python train.py --n_head=12 --d_mlp=512 --rope_fraction=1.0 --attn_scale=0.177 --tie_embeddings=true --parallel_block=false --weight_decay=0.0 --grad_clip=1.0 --decay_fraction=1.0 --final_lr_fraction=0.0
Each number is 128 + 32 x the weight over its row's rms, rounded and kept within 0 to 255. Layers, rows and columns count from 0. Numbers have three digits each. The size before them is the row's rms in percent of the matrix's.

# layer 2 attention query, 384x192, rms 0.153, rows 195-223,227-255,258-287, columns 0-95
108:120115114106129106155102124171171137090091152160077161112082131149145104129156127106095151097159113124148118124063138152161150141152135138088168171153222187165184127142145118167100108170084171092144151080085159105127049094086060094132087092099183152070150128136107143079155120143147100106
106:121151125111134177105125084126104111121129178137139127117079137137116133090167170116113198158070115118129070116079135050109134172143129160152131175140150169126080050148141049144140126117161061131113161092129242124105084117168100163126153137108121154148168175167079113145159179133143139188
112:079132166146171123117104103153121141180166069173166121101076142107137117179119129115160089123073119126158168092141158105130142146157142176140109109122110127151151129156147175132107166119151097177124165098169153141110124129114171150084034165122170152149107057126146108131133116149106100132
109:113157125111116111184124127159154136131118205128108134100146091115165116157124112141145154138117097137167153126192153127147149125130108108092075148143114156081077126146170172135164119133137102125131143105081204113111158154062110120116096096088190132137155117125166152156187101180078167164
102:071185103092158188154098081115098176139140116123103137083056095119159128080126148140134116155142194164128088136083138111117129134141071147128060140143138183112165184149151171108105103176141156113127129142106107122126124187158163096146138121113147166096052128106130135098093157144097096111
113:147164137141182064130089143103168052071127164179133091043134141106153170167137126178114144138088113109097139170150122166105115117133148141158103105135119107069108135117135167108162151186130143161136139158134160087096154166091136143166093103097155174146104094106075119192139127155084158133
105:132164123130123149123043171062111152107133112109139121070103107157129153113072116101124130111111171121126180161130147096136184116127116188126198079108166135156126150144124175130141123144140074093146158084175111143078126078111072098166145118181116126197144118129132190100127097126112124151
110:126151136157137099085112065146119146105118195151120096132166146214136130121115161139090143194187124118111110118183137129124121135185126148182114156148131150116094081159117118113127140112081075078163097115120106137148141140171073121132125124109053092127107099156107120083068105164163172151
109:127155208147097123166173148169164008144136164166102161146139085143161062132094124127132123091107124137134128155114165219185153164143149123147120157099086113122133215113175109096150136050083109120133161133185216092113108116106155111108131067129118159108111116147157096081166025131095123175
114:113145153067126152113118155137143091117165106139145126140065090150088146080200071078169130118117103141094090120149102160110145146100027099091102122115136090108153134101135093140138163128120139123143122147140101101103124161068169135133145070113148172098175152106107153151073101136134131103
120:092099114094120138102146113074191192174096098149079161162103131168149093145071143087131108114133125062149113153120128154145116155122182142126105156096088132107145186081150146167111139110147162167063150081106108101117115156148099123175096165087075135139145130125130151124072105158107135138
116:100105106161143194124159158129098048136133131149118115160094184099105084094102170123070140121161168147155182117127124124144152156145176106156124134138124136088171102112109085144176058173128150162087046121146083106131131139106151161102119135088160109084153124120130129106133139110150105177
119:128143112177115132193150066159137114102102118147145211170114107117158142132139097132103206121154121128103085199096131155106149132149136082138136131089107066123099093123125119109111155163126134118090160149167197155122140162116134130107122138062139138206102115170135126122190076102088083123
122:146046185133093112126097115102092104149164159127147168148150127155113094138199133100154114119161168105146151083115158076113139151168125088191124095108127136167174128158128132154197068127124137109136095158213056179129088191181090167092128128133131152126062116183196149098139133121185155118
123:187136139114094160085109119110157179114149060108111162095085133109095115158133118108123178134127101138158115093112121076163091191127133050155089126073067110197154116097120110160204152108145108125108137154074088073175072153162158073118111145162123115128132101130157120117156132134186137140
111:145150161139099097128093068084094147134078061110120147148117159131166107168095067086121123127175150172110144123129128143103123145158116144132153152101096083162170120045124122127157083186109151141121133142155080099156096090167035134069126149207078112097110150098128125175111165134151163147
111:151144167087107162107139189144111107153097111151143139123151126089127123179099096158190140095171152121128160097134124090081115128140143179093195094096063111127130130160125146070185068086114120121066163148179046129133088093162133087137058168171223140164085115058139129077143173143135094108
112:127153115152135105155166154195172115144133110130124095063110121124091121101121054126149130158159127122161074101095129128149172139127094167127050139142131105126078164107153119070136162118137111106128128161112142104114192130116088118147163166092122116162111132099123107170165152162096110082
110:136195125163155102178144122163191137153137142064119139107086180095154180162179074158094095112155161146106113129124143081141115095135110074112171126154117088108081113166074119073092110091111119138171121121144098150119162099058170126069145105112154151155163159070112167131158073202095109126
108:098090173152138169118157101100081157095149157116074163154077124166093143155122108146133114048100146096173078134137069153131107100116162166137141070155096147123164136130098141140077115102144212069074143154113121150106151138147119170072122119114171123141102075138080146116128139095099123098
116:069115158148111082147126161127162124113143143192121145097178159124093141069120134128090182086076152151129182139164134178101150089213130132118093128152103168107099089116090149104125190134109125126183170107124120153118137154097147127179100189126140143155168155138081042078124115133110138094
113:173107086149136132105180061165154177193090161128093049106143124114134118089115129114110150147117134133137155116177115109107136169078141109151157158090163174129073101116076125079161163087103136159131086145093184137180134131103103126195110153139105096133150148180134158115155124112077114107
117:155157165103098111097151093137149093156100138111178096112096169196124120145104067142123121089165153126085101088185148182083130196151113109157136100110098114143101102109127115124194021123126124148139132094146154124114071119164097118084124120112084114123127176129146119113119072096146106115
109:073140111102182163116114131076170139133186108102156186077145132104115100157157124153115191150212142098169075096075158189109113143192071122104174124127127104139078100153133130168126107124192063119084079127138131128149137130115187144107134056128112082116163123159106106167116090111166106104
113:168075143102156099101102144112099032194110063150187130128156105131189169133165120161108175050145141139113168149128120094194152201136162141155132168144114130119160189160131117116148134119101113115121122131179130118122063130112157098100161189129158136108110152121160139173080079129151128178
112:118149161088121127101144104152145152199126120136103168120187036104180124124157158076174105170106138068151128130088143123136110173140092115103118167146099099124117134129157083090134148100095097107082102116089096128100183198100135108175127144209126169105094230131127115142139133100110101146
117:138089087129187163160142151152079110163090167097147140095156176135160110173132142125112065086093097132150154105127151114100129150109151123139091111098193171141120128151128091139198146150142122098110158144171085123158151073095152155086145056146125138113079099079100154175087162126153114128
111:161118145167141124084138159073117165118103085097122137144132120143110149141124123137117154109112116128141099132144113119112113089136172123119149157147108177126198097170188187107150178125114091133108146102216111166158108154142122116118129188092183116142111111099110093117104143110122131150
113:120093124092105129073110046111120229070071148134108141119080140113118144090111086106138100072067131146132152129129197111143072145048151137106095135168071195161094135139138166144115153082126093226105126151129075147141103140108078114092159123144134157125110079121158087126131112108136149102
084:114126109121049163118134154096121152160150106167154134150116060113090153165091166141124113162148104119134104148094097118113140080117069140117150111133132128181156111127157149146168097173091138145091087139127165145146097142156105091105067125090122160218123104120117135130142177127116083093
091:125130142095107082112154159085131122131107103179204119172164091147155118084129129064142149160123110114129065103125102095135133159131117144087083091117175072131053078139098126185120147120103172111120127125161156125083118117150128174130161044159130128163100089156099153135113137080112081151
093:145141150142115171165170124118155156088070196133097130160147155034154079127092106073152103116162124150137142114141153088110110120190174133136153142130089188136155129067130129124123161121083138166134109108153175154097125140157113151155142138141132121154146198173111141104028119110193135106
099:127116150130090138123146118096107141186066101106104194167162150052160104140135153068150089169137053064123120114144062063140183115155155187104165128047166113088164090093099138144145128118085188138134160129129150112147132113125111142103112139125160121065114087101096111119134145152161109109
086:084146196158126131158170136158131030165160103156146177151119108133120141158110083127092188151123168104201143126188115125170158115112134120158165126115130156135157072175149157150123126104153169174147152096161138081126110155161110023204145161117175101087151095111117142082125165133146142156
099:169158158173117150124101153121168113112141139092144103076113135098163125073128067141135111163136085146127140113102153103115144152116202118114100090142165142155110117150163190143145148152137090049164134100112075102049151161122151151184077118138099115158111101145188136110114068118154122135
098:113088150114126139135123156175155132130120116117141133171147073162162157111146154092113072102125109126064149148127084105150139163057109155108116132156157092145106156110136112129078135175128113109106113099159104133096159146131091065192201123139160142133120144141125113111094168163150154145
099:159092160159051143132102121110104149073143169136130162114072143130107102142134108137140127151156133124157125151142137136117147148150181050083175105059157168114101110168160168106196040108139073181116156159083113124127070139130136167189062177115069110064129087119118145110139130138078140097
112:126124159099147132082120078055091128192199150112138142078084083108188106114150130096164184111117178201138115132166103141139132145171055159104133106147190106075165115132100103120154144170070172084116159144135112186103085105133137148140068150133152165092122118094125146098177109138091148164
114:172082178140112117117143101148143149110115158101162173108167087136183162128136139176113136085073126079086081141094109119117106106125195025135124164101145134153107075133180035106085150150109140111147117139154144137135132112133133099148148098173085095117144113131105079103062111111123165149
106:103118096161108113139110149164121077141136145160095184116097143133135190124054122109136111153131154155129099107092135146137092176154169171108069150082091046104185139157135166090114084113142122121126142110080149117141140099075101135190117087163075117116139135187144148102142143098149133181
106:051156144133123100155130190176154098173128089173149115080146148124054136130112133112150166124088119151182102074111120175115093139129133175075078143106126132168132140121141123138126115138135150157097125114169106158124099103094159123164177084149120163193123086109157063153131115138126072133
110:108115155179143115187065096122124161059172074086079137159127149171134094122139121186064120172139102138098108201185151124139121110137096082093146144097150148109064190187131148145141182111100207124128156175121132122097188156156140092137162144114144112185130102056188071154137116087051150146
095:146141079181092135126097137098174117161107131120111061191150119153147132180132122180132144114163151184164164143088140135158125093130160170096092156128007140132128130130125154162113125129092100160074144093116154095165149157130097096126174152127186083098104105162123122140113116184111185146
094:103142151118118122133125183127153172114133114103113138139118117157079131182107104172144139127109162197155131100073160099115143136125106196179118163109078111170113160118119148109121111131106120077107137133092137125146128174187128119110114120138155100130142121146120109138123123156103193158
087:099156111103134132147109210085159169170145175175101128112138142118103084178077116149165112131137174143157075139124126144126134155168148099119084161083098132121091122146198155124142163132117113109130130123092196160161067125107092152130154139178137117090110101110099100164090132163040156130
093:147127061118170068134117135093152095119150120128117075106137089159136114133141132217157125078080110174109164094183148163126137106131172136133090125107099115128167176170151131125099082168136110087171146149115152156143133188172091101149198166085162099117163114187142120101101145110156128161
100:143109160082138117108104137118127108166133135134193141158137101142161148083114111131105122119101057031155102094114151127180164125152114098135111130151175108111115134129157101168165161136053118131084153132125098123121102130151138092088131112133112095123138088167142144129124140080136091099
105:070077167135114103110139161111152194093147094141125101146120123144148136109078102136137109138125130123106149090126146057173142159177125126020149107155113079104145127118172125133124096067069171169141092115172070132147148075165136110077130187137106091184070085105177179160149132145136110157
091:109148099142106134140106090085160169149115106068135157144101156115088142168159188099087114135184138128151174162107177166107176089107118160090075138157145104109154105146126147141085080076116153127137051124132123146119169102152145134132140157072167138124168181078160101144086143120185091140
101:157100189136101124126139132112107087090167139129134176078122181115172113106154142160135139052155131091160091098200105155189167118141104116155146086191166114162160078150106082163151103150122118075097136124116121063150115113156168082122125085120101141130158151094171146183121141153158135141
114:154160084108159111150101055114117137154174102070171161138099129098129188035106166137089074145082124156095150106162142109075156127144165112155168145115201096113135088055097109153168124097137081128124131161112171138124140063103193202127149106091130089090142072112144156189122102069142120083
094:117117159149140105108094150127144183149146178162138136157135112139154135121160110217088115139136162170099091116148092137082079152207137129144190121113065104134139092152204184144119083124085104083158083155133187138139121123153091079153148155097114133101093094079123154105084145191154151124
096:095139112134162206090131184142177124106117149135155140148125081154146106125153058124136173128128129108080118044089164121176180159151112152136168161112117098130073198166138147160112118132149059160106127098147168152143115118146128067160135178160079143158069170157066130147172143179169090088
102:169170078108103115161095104150071153108124188152114080172146112151136099108096153109076097176138138153110142070131135135109133080097105144182147132109074080163135136078063097093152106165202125132157094088137141126101127108114123165124176124084140119153121103095181079117176080131097197119
105:107134124163085054102106142105124099114133198117096140094144145143125092126109099128058139212116109103113083143123107156153095155143180072176072168138143148141131066123143118114127100177140108077145123145151085090148116172076150125143176068156125154145137094133074142137164075112116153125
094:070142124134155109162068106167116106085115072094141074120107168146078058115122107162129167053128063094109132209133156117162096149146130107167180077077121106096115112162076159164116127125129171171164144139160139185133148170172134196108068126098198156175106119097090112117122112162089160112
098:118128148107107121098178171127182144153147097125145100134095126054154207134126098144059143110165107174083100098146097140194121118156165122096103113148140126177153069091162159110087139152180087118056148069155131090107078098107053103137166101148089088088174131113157127101100138109162129121
114:106122135133173168172104141092121143106147115106075128161104167118128147148118167078080134107168121161139136116123160167137113104124130073118127165193168112158111168074119061083190122041183083116145110125113136080101110157102105117109086095107131076177111103102157125132124127145112077151
085:113138100102165123114144204160118053135119115118090069118169110089117137118178161148159115089107106102190092119162131117118122139155142120143155161056124107093098172140130154170116088089243121173139113119114111146084186120129141084132075158143135157157133124098087157118150191126128144142
099:121148116157145134109139183098074123130118157112127128124182087151131183171234109106109175125098105126132144142142099183178120080101132097086067193139155182148123147069189142145102147155143085125101112149089159139131111107070132111111172160154093118048146121100147101130125114100100123044
111:142090107118123095160134110091138167114133191172079165145112106086119145178131111132137138141122161115136148126095124146180075107134131183156148123144093089059172157108159149081127107126082141117119151156103175117101205106169084185109132131153139120096181127087149118135207136149111154143
111:170166105124123093130178120084126092116165101098102173146119153076152135042137097060184145120103139167145080085123099116129110139089117103147116139068118112132115136127135130138214188132162137188173103144075137174104102114195068098103190131155139139147081114121125179191132102089077150097
111:099100155140120145106156121114165133134156149105139094162122165157027108188103125126103125097128102148128139087146130141154145153152109142138065080150153145168133122071125090162134119141078118128147097107108135124138073087101108095111162112134102167098135192108104026075051155079127149176
090:130112108131078152166114161158113133122160142119169105100126172125088194158138136130151136127186075165102180073190136122105110151104128143151122113114167109151185080116096111172105075156127083078063135149119105137147157166091131103108149138108110133130119098123082109136159090144119179113
113:106143127101192160145179119149155137136115141159123114155102123181095147129148111121100145108088113107143129112090143109155094125120120153124118151143129113170114091060122154118165185083043123130152141169129167121182048166131136140125135185130156101086084103090169085121088105095152113163
107:169109141107146113131168087193173060168150106035117094130103166130088088118136115136145110123181093128167109150091202120087113087093106116178122159122139121107161131142153144122184098087140175089127115132097127096190136104139076133141093133145174117107119100115117170152113095089091117095
093:139164147125110116118146096092157122103118137094080145092118146122102090172082131132087173098150150127118110183178131106138078037098130102137099135150155142159175104094136126162131099091149126080145138137137148124103161105135137100106166098111188114128131148118082115058140159070128135114
116:130107089071123112155141110110169148124069110115143096136214162136143127121073143112118123144139107129121159129135103100166135141110131056170175111167117129110111096076138142143109156102202100139086078131077103076154099057160112141115179169090080165107185152145081118188147125198127155097
109:120119082107100185154187145077139121164080147132130074099097161139120184118159096057149115120168107110121162109111146154154106126103133184102122158110195136106173165149077120121160095092157108118097078066102089178100079170183163153139183163155108101152117062078117135142150115138142112130
108:129155120181099117139107178203105115082164110122135112132196189144106161173144105108152138112107128174135136045058148149140131173165197151158129156096162128129158167154122120150163098140128179158145139154105149220104160132145138093079152109127125129095124079075120089163078142076171102132
110:126095192124106189160176149109225152134134106147096183113145131062146059123155142180161166124159107135153118105128149145171123122102177111111108151144089116078117150151145145171113101133200089128114132182170114174102136136070070091158074119143133121131070148169111137071152144119127117090
110:118091166150140151100128146150172122128126101106129114123126163154102141158097186092073116095170140153178183097080109165159131134129102180150130120120144122090068134100141120134129158088190132164098122104032079119153062163157107127171132123157094156131095149106173129072118139179112086117
100:128125103177135126154168095167161066129134146157095111102139155142123101091158152154137120107159112121139111125116076103094202129099129061139093173133145139097062077153148168128131142075151162071172079190131151159118133117134121107095094190123155114139136133118108125151165142121124151130
100:124090097175129143151135139139111091137134098129152115098188171098084115114123198182192139101153106119080138175102150091114150167117133154150125115068190134072115090155187142086062107152190138159108166102167150139153205202121099113161111131109153145116129111171143120110127132141190112132
095:161127113150175159098186163171117082116138103147107095144127191101116191080225134149181173126099144110097137174126121063168131152162094135165157105103146098159114111172127162129128144103110120082156111150113081128155174207102124126129111141094136146129067132120132087129155114113142105096
090:147116161131132187139163105092149129108105141132127091112120183162124174154120179151114099101169114081083155140091171133137167182095124140162139117151193146106144080148230106097121156118171149122135057081154141132144200116118150126134047112122141143109118089176126128152170144115180131115
100:083094151090097084150091110108083168174084119068117098137111112106116132131132143134089151156128199121201090176148172158104136101094113155086155134192155121157137186138113136123125160095160118105119092124148176145155131109099116122158151119156121129154100141125102106120112082152108119156
119:155130086118096170106170069132098165144139115135144096105136120192170058139129173174120145139117126158151096068119113137187081108086120139172082088135209117150128150123152132140108148117133149094110103121081161142128069151155124144101130086177129168089113097144096142180140118093125138154
113:160105191112118121109102111074183115186151097117154146125148178163154148122129109118148100153094175089133124143031085080196123109131142146155142180125158098126158130154122123129125174131129084149137102162131132113097152104075135165146154122147092103080117162081103150115080151148153074155
111:077136116099145114146043080125087159174128138083152138111142065129155080161125109109162029179091169061089100077110157129128146129097190119094079109154123149114158112127096135187096133115049090124057041108105168151073085159173154174154159071141079124097110137097104159133102093135076085148
105:132107121145060138150111095165171087118129141128133157119133116169180123049086131109172086086136136086185132130147150094161118130157071184114154099137188138105174166087148122194114152165129135165143050118150135127123131126092177133088111184148128090130136109143135146145071165178096102169
113:127159124143144143185153152142088072191178093175120161107121130109083144132115113120092111122142174112051180132044152114186197137112097137097124159139146110147167117162136120106148104095140157140165149145115148086162135162067111158149080134082190105140077055083155155204130137152082068129
103:124091144118119102169175137146116141131089097148134140146135108107130175120117152160123138131138153115018170094168097138152123124170142112111131127098095123109157105153100052103172145144089220147111142104115147123102129155170114088133074138076124085204210131104107113158098153132095102127
111:107174147146114126141143153089125072104094106090171099118101169131106161122137113102166088119132082121149118180116146114094107108173147124173110074099153155117142111080102115067180141172159147170124170111155081098068176150119124163162047078055167098109134108148086112140144150102147124110
106:111142091074107109138095098159093040158093084130134102159106188095135109138051139117159103089114192157132075130138114139068173125118126208110114086184089080089142127173121144211104181143180188084128124085125115180115099095147157136140096122120143106186117101070141120172144163107131089127
106:150152059150105099093152102088124125117150136120113118186122082145108180178138191122119082134161148138159115177140121106143064119160085169196205173163097121100172143100102108133106121225119165178122093162137169101110139188125101156101091094133134181155127144113116067137122122135113166108
121:122161134084103118119112129129070127163124179172126112101114132079125162163204083083200129152109129110134087138124110135050174077105084148129129123099108163154065172154117076201103062127125113142136045124086136151147148091108157088137131064128122192171139108080147148179087143104121129071
115:142108147084082152130173119122165139154153162130125121183129145137120161128111160062170189117150185090041148148101089099127136171123097218115173092133132130136080109109129149140136079145146169133128114110146117092110146139159152150113121085083101166130150203146108096090102107145107142134
# layer 2 attention key, 128x192, rms 0.144, rows 66-95, columns 0-95
084:118147135112113070174136077107117174141131182124119191170144087109113136122172090061126127086131113099103126138118077111143172165138150088055176106178146112177050089140106104079110124134180144127129191110134053116111125134142109158173107065116087140142102073153162129071115154123167120176
089:129130118142129086125143155111138138167121108151151088141155129108124177105104085077072132175129157105131155140158089104069126207036069131191119153112130116120135132120136186139176120144077147120100053135159131096101142106114200149142165106154158167103122132118141178098202184101134149147
103:147089140098169186108124112162152147103118149088103114213176099126107151102130101137122174131122153078170108107156132116214120121176096169208091141161111139110083105095103151118119139163100123097098113131177111106100060180089102119097187107117121114131168082141115104064087152165154191127
106:131160086160107136136095131160156119090084164064119124060071036062110093153132099128173148115152134108162099122127110044132106148131111163108131174101119028147166165157133139131111062122148108107147146111113140168109152158133093120158087108126113093171113113140190137083102149130090161129
099:130086146139051137132145133167128125121127121162181173150114119163116163156120119133120083126090162123107073112180090120074085112139152087173154114164084120108150163126125152140116159081090121099121179111187093154155135174089105123094070053123110164123094130157141147120093085100112158100
105:083108129167114092112197116097224112139117171128169156103150112159113159178108097142108088173149097111123119093161106122131123173173156172106094092136100101129152115173102188155080124152117126108121139101132147146118082146132178145142117187121173151180176186061103159100093123119142191125
117:208178119180106131087083114177192093097142120126141094124170155084101161078107174136128110197142109111117167055138196131131094142156139134179089118188084124086125142129118153158094106105171151081114068160167150163129141114152148120094101068130064106173162137116093149107116122102129124114
109:128127137106079163077164122114131126120109192121074118133110126151120123133123137162122212128177163142045157187101070126122141156128146112095120099098142119132145092080160150119104134129178130141096154123106057154112158155149042109105137141079159136181094126161086175104119177096101089120
100:110136094076074090137146140079058145122156141115137138098095160153114127122169098092103149073111114110079136140125141095117101154117153137190105123111122128140090142097127158134157081135116108152121142128127130103176096146083158130106126131117099117099089145102148129150164101132083132096
107:111056098116122128094152157078175099123110167125099105095132095132137106105120199148118124081113096085144102143133103159103161109082158100120116121071110096126147078135140128158108169059111157106172091151119151170098129170126157125093200110114112162133132062138186122175095136095111127139
105:057158150116119093130118164107157096124122189138129104105123127091092100127155138098066121148187094116095146125051147103129164095093112079143104132125138112183167180084069131106121080115112132125146138068098154150128079145184169130073113152150108152165060124164088107135215048132186094119
106:155111140134144061166145187160150096085141143111111092119134111101157117200134152173151118138098170164096108163117146054140058138125113091141113176111151181155090091133127100098107100130128109153136130116117099117158096130058100121118142148129125100135124099163154149130183145096147137046
108:113138176107108144103101098117140168198052061098138122151141117152144190177131167161091126130096173112070086133116119088145138091119135135174084147129105173153140100146092107105158111161145132137193197168180159138125113127108112096206119097112162103155131119178107157143119115095143077084
113:073136140151159119083091111127172158075133140114122196133068095128136093104146111115143131091085127101170075164113122126160124118136141128136150071174111088123154102102077133136078115101098163162142113118141144148113166176120085121091137129130184184075140094144110174118159142097119148122
085:098197097098196192109150110150082083094167126057155136084119078085165148140107209085114143138120100080149155110127101147134104117129053075114088121145173092084182083130133142141112139131162111101136116084132184083146146124100167165127127127112115118131157161109144094129148147082110128112
093:151116115117152119144150079152105089185094162151072108123098127106109137149124141079072099143128112130082144122128148116122135103121152117074139129143144177139137136189091133144108180115141124121125143091115157091207070120072127156087111155119083134115184106177187155125093180169095135149
099:114094155111138148193095119093100101108143142130123104151136158133108135139150150129124099098135141087119156146110128097168119108151113064130059134199080148169058121086134117137153110140089158131100140186154165150145129181153102136113077100187095105100148064130077081107180114147128085178
098:156112089142158146086132139161109107161107181076095117138132128126161093151207125076111189173112149132144121167131099167129071121124099119126121171136150123082124063110083099135136130100100121171075105125131146130166149144125126159064112165127059098078128098155215141112151111119156142115
097:062124099164122132137147079173088144130169189175091176143129188088046095057113165190153144137122058129116134172138099142147148158075112138156183063154081091119100136087121104111086181101096081111107173085164125102062164150165129144146181117094120130120154143138121144100179061122122105147
110:173082090110149193125137096095116107133107174140107108082076079106220142072125115123096144158083099124124138115125114109093114102139166126116113116099140161151132077123108168141177129136170188107176102137095079160129094190173167149098077142104138087116089135112182079188093170122160097144
103:144121115118131159158137104230172111169106087139123137143078122164071110151127162130149181167156112196162070187197155121094164163117106113110074177166121161131156126127134142127145099128091104142085126120082087108113141166145102119085134116142096075127167128172109116143096137189149104104
100:156150114144108043094146126067137129111122091087081144083159181105127096084147114158139101129106191102099150141095156151147150179197155120145131205043149150179122089187150063160159177156146096135139092109144177164142077123120151148135112095113151146133112146073111136105128122104136128093
104:113148188166147171108145111121118094110151141138146104182111128164144090117110127122085140072146127137156110131089183166128093111147143122094157120132098141125133127045144112131083084123174174189140156166059147134152114113108048163085107138081116165166174124126099094110097096129099146153
105:074121073155144112095132104089149105086145180073096088084107137092100100124160150142107117135100142131080126161094116123128152164088158124127127151138159111142173084132111061171044164077181144141165062175134175119114140193131197162115107137123153148103173086134119140106154172107172158057
101:180114117152087129100143129089101131142107138116113130163110120206108091135162111129120118113123129126140168168099139089180161117179120124081144122121182080169086200179156138139142136146130154066119141188107126078073086077079079115085132157141147115078170101162144106141103117131090140111
110:117077166103120154145095155126089141109153114077106113172097108123123134164098144147122062112132170084106133166193130144064140110207133167112118121075132056141133072137174140211131168105080076127112142104100161115122149087125135112119149129147133099125103108148149146195182141137095111130
102:100177093163163109074136174116104088158216160120140186108131157144181116117112112233171124107115114153096064158104153173116107145115175105084146101125157118107153158144127099122167107131126131199103155098133094210134101098121127188107094165125161139084155127142167120065170077109171139131
109:141113101126105109111109051152085149102177174146122138084143147142195079121102122108167154159151128181115086172188157057150142151135127139077120087203081123133094078109129181106089166150064145131089165111145178186146106164154094093106183117155156124164152090136101141133141129192106130102
100:153173124117090168113159108141145237054145109097186162126100145111156144107088126073150167157085163102152179222165115127193128123155102109175131135157154181132135150068089118139111097091080075108138127143131133172134110092115089137126142113099138132144164130114137099127186158143090088146
115:133103134085152065139156118129113155168087097205118119110162042110150131137090111108108133154118132139150093104203087121138071100142100146179142126119115136120151146084114116115165138183099108114126090090131121182101065162134104133088147091200113113099132146153143216142148107126145152178
# layer 2 attention value, 128x192, rms 0.171, rows 64-70, columns 0-95
084:127139053137121153115141141215191117115161128169143215098103130099150154118138183153182126142163039144123085110126133155157126115134137136153124116122042137158109139117098175102150135106188122130148124110092168160098164159135182079095156151100144109123060145130118112162088121134116136158
089:096156082137121169142095170182121137132070172104126062157056136161188157195122177078152172158128102142085160084134129157046173161140156089097116161093155122151198119104139098090121121155158086114104098098093143109164141152174144106112087146135070137163175125158136150110133132102136109147
087:130160113191078075078155112133125150104138191006159194103083198179169067144078140128142140135101068086097138088112142126172132143068209129072136154160204095124148096134125115103114157146115093099140117143139128163130131111136086128171114132145114122105159112139130217121104104124133107105
089:117156109092136140062121095116094147122154112132117163148153098132134082167128106158096126123114070122124153182140158106149128078062152113070080154170146134103101163138114097195116095093139144088121110210142153149194082237069166110093109121104167114072152135160095146126121145107146127066
083:130106106115129078162122107089133151181124108154110124130115157121145152154126097138086157152195125110172202111118153149103106109158146167091073124107133090095164152162087154114139088091156201126159108102229139069151091098098179170097154136101147098194093151109098112099165108209135126121
086:118206118127100085088131149185111123133114124127107125133150138091066189124186063110151151140164145095176189141123122159137116156075122124104168065103171114135129098176085148089162163084175153087103057167140138090116133175097117143115101077186137159131110168111144171139156097090126152090
088:144104166129109059159168111106060088125121113147102128115140115166137146088171121087084200100149122098125162139057127119137108139082124153129142179154130125141153085186121190103178150124170106140185081089137113095142158137105148162097112134159184166129086172115057106171117133118096112141
# layer 2 attention output (transposed), 384x192, rms 0.162, rows 192-198,224-230,256-261, columns 0-95
100:104159108157144093111129158082175091113130110082118151194082153124133190099173109127131124120183125033166069103099093171140070141161109092089177166108130166157161066147053092169067163173086148122118152104138135079096106143086112103124120128075157089168132151166100095065114165071203088114
101:120199143117153158163148053158137080108142175122144121109134153088129136124130087095167099102141135131138180035089198151132113201111124148161155106132124079078111137154131107080155127092154162184129117190086158135120151112119157096119108116111078171074084108118181110137148120206146161134
094:104142129147127131113124117110106163104097118137127158096118169089158130091148145134073091086145153066106130121180112110188167128147171098118157140171144070092138203120168149115113077196136152149127112084059112135146115105145126140060095121139086133018108107152168122079122128123076195106
107:100115163179138162134141138185133152122155083182128133110095132149096121158127149152131169159083128128154166154118136176147034091127117097129087139142164200155099153190118195170112103142103122109160124122124148071118094138112088127137072146139157190112113147137146117109201210191116120142
100:113136165173164119095139160124071167110137183139122123146100097185064085126170127144072131064167133127142132129173118095154087124113070123141100154141172122132170125088147107096138183205091156119132120166107133108169142065079110188138120077173153168176114114069130137137139133189105121154
098:120130171109127169124111115085179179126054148075156103125169138100178110175087160189140136134173148169113098183195134083131171165115149105108174131154172076181111177122063086118142103122114113073145124115125116158142206118138162094177150159141158103104131109091115120133165144158198096165
093:073134112162090124167170127116159168182148154081113140108159161155174087126114130119098105154083141101157159124118182121148142095068132112111116160158147123156097141100141127137123164099196123176172104101114150132127133097134125099133162118089139119162110098104124144147121143046099156158
078:155119072109136142115166116127133128169175145094171148040204114118060087138103143119133083127086138156141182111073113099174119140126171176103081152110213100076130151098160142075136179199146101094098081094152105132173130146121125124109124128153061163055150156134110133127145116141070048184
102:124092105150128121151154157099107147089140062113106147068081156196160132135143102118059127151146119121117111141109107171121090100112126077149147145138086097091059141186154159102108162117130146133072097108082181114125108181164136129140166139175118103126106156171108154129196103083102108155
096:107181178102093143091081117142105064153157157107131112107089087124101160106111179160154139124085087172135101139135140164152107152129144143068101124086096151181131137092132077165165154094105117159139117117162080120131057108114115103092108148087166110159168132115163108108042130142168089097
082:134062161137104098139117152106148154162103170087163191077158093103164130146159130153137153132120161148119135102143136087050101178106155153091091113120085103196148058103074160135127124160186165159115158104121056204132150127185138154112128146133111073141131161115103162097094101188117165125
089:137136122139116105129133129137117147137152130136043156087093134077091134132063131160208148118123117102140142150191151170139151159154136129081133135141121123109129186106088161122153169103109103180115209125094172099139139116081126107160157134160114106120109107099132122126107129105118136106
089:095169086104131101177088147129144108147122141184087123177119123169081103131140095082111106123184148148109084096050085188137134089121135101128142112110134117118135036174143151136116115099091152178140141110129164091142106140149134129111133151158085073122202097148127114133102102196093208092
081:070112119107157126066134209140111101115051119123167141153121105162156098115147083114114163121138097100118160157151141072166115126109194090107041186197137090107186123175050126146108161127107085110083128116142156155104084155104091165147138097161146109139123086108103118151156147204127136132
100:132123178101161100137169113120072171110113194162151139129131091171086123092161128146127164129141196120082130110156140149110189160084137083148096147140123099067155184167170136145110113121140153172149132156147120148119065119136111117191143100122181139194131107127144140157072214142103176067
097:170167109106109114121140149115129159122139083144060130116168127113118137103145131117073134122181091142135169243140118131123168151140125107150189136116149144098126100096088128210117093132119128081086181139204148142133103126121110093150111092087164114163108167160119125117189155140108144178
106:128025158076129108125119169116132122167153116174058089147183092102083157140190103091143125141180148107124113073108153097214130163155072069106127117095167137151129086139130154092144131114088178136111120116174145108117150110140120102171121104138162185131124120111117069184156108078141097141
104:149178152128109113163093174083116106113125157150130079142095115133138167100157133118166092095109088138175071111199154161117164152129083126131122033104082078098188113157107109110129114079066146196180148080140149116104122092160131129053189138120099172126047094124131132170119083083076140116
099:184112071151170124144086092164103082195089120111170172139142113119161125165105094170121109158096141138092126105100154135118168129114113163155181107095103100102117119132111110150122107167153110134159092154103079128065095187168123064117142121140122109066110130181130112139063107073094212156
110:140123184133116158140152083135093145106142134089170119113106177056107165101116095158134134087126138121130107112118138108142070122141096161107103153106112100051202120056121127165155093157133180128170142157088154173127140111113093081084114125085123149154077134116131122082123136134079138075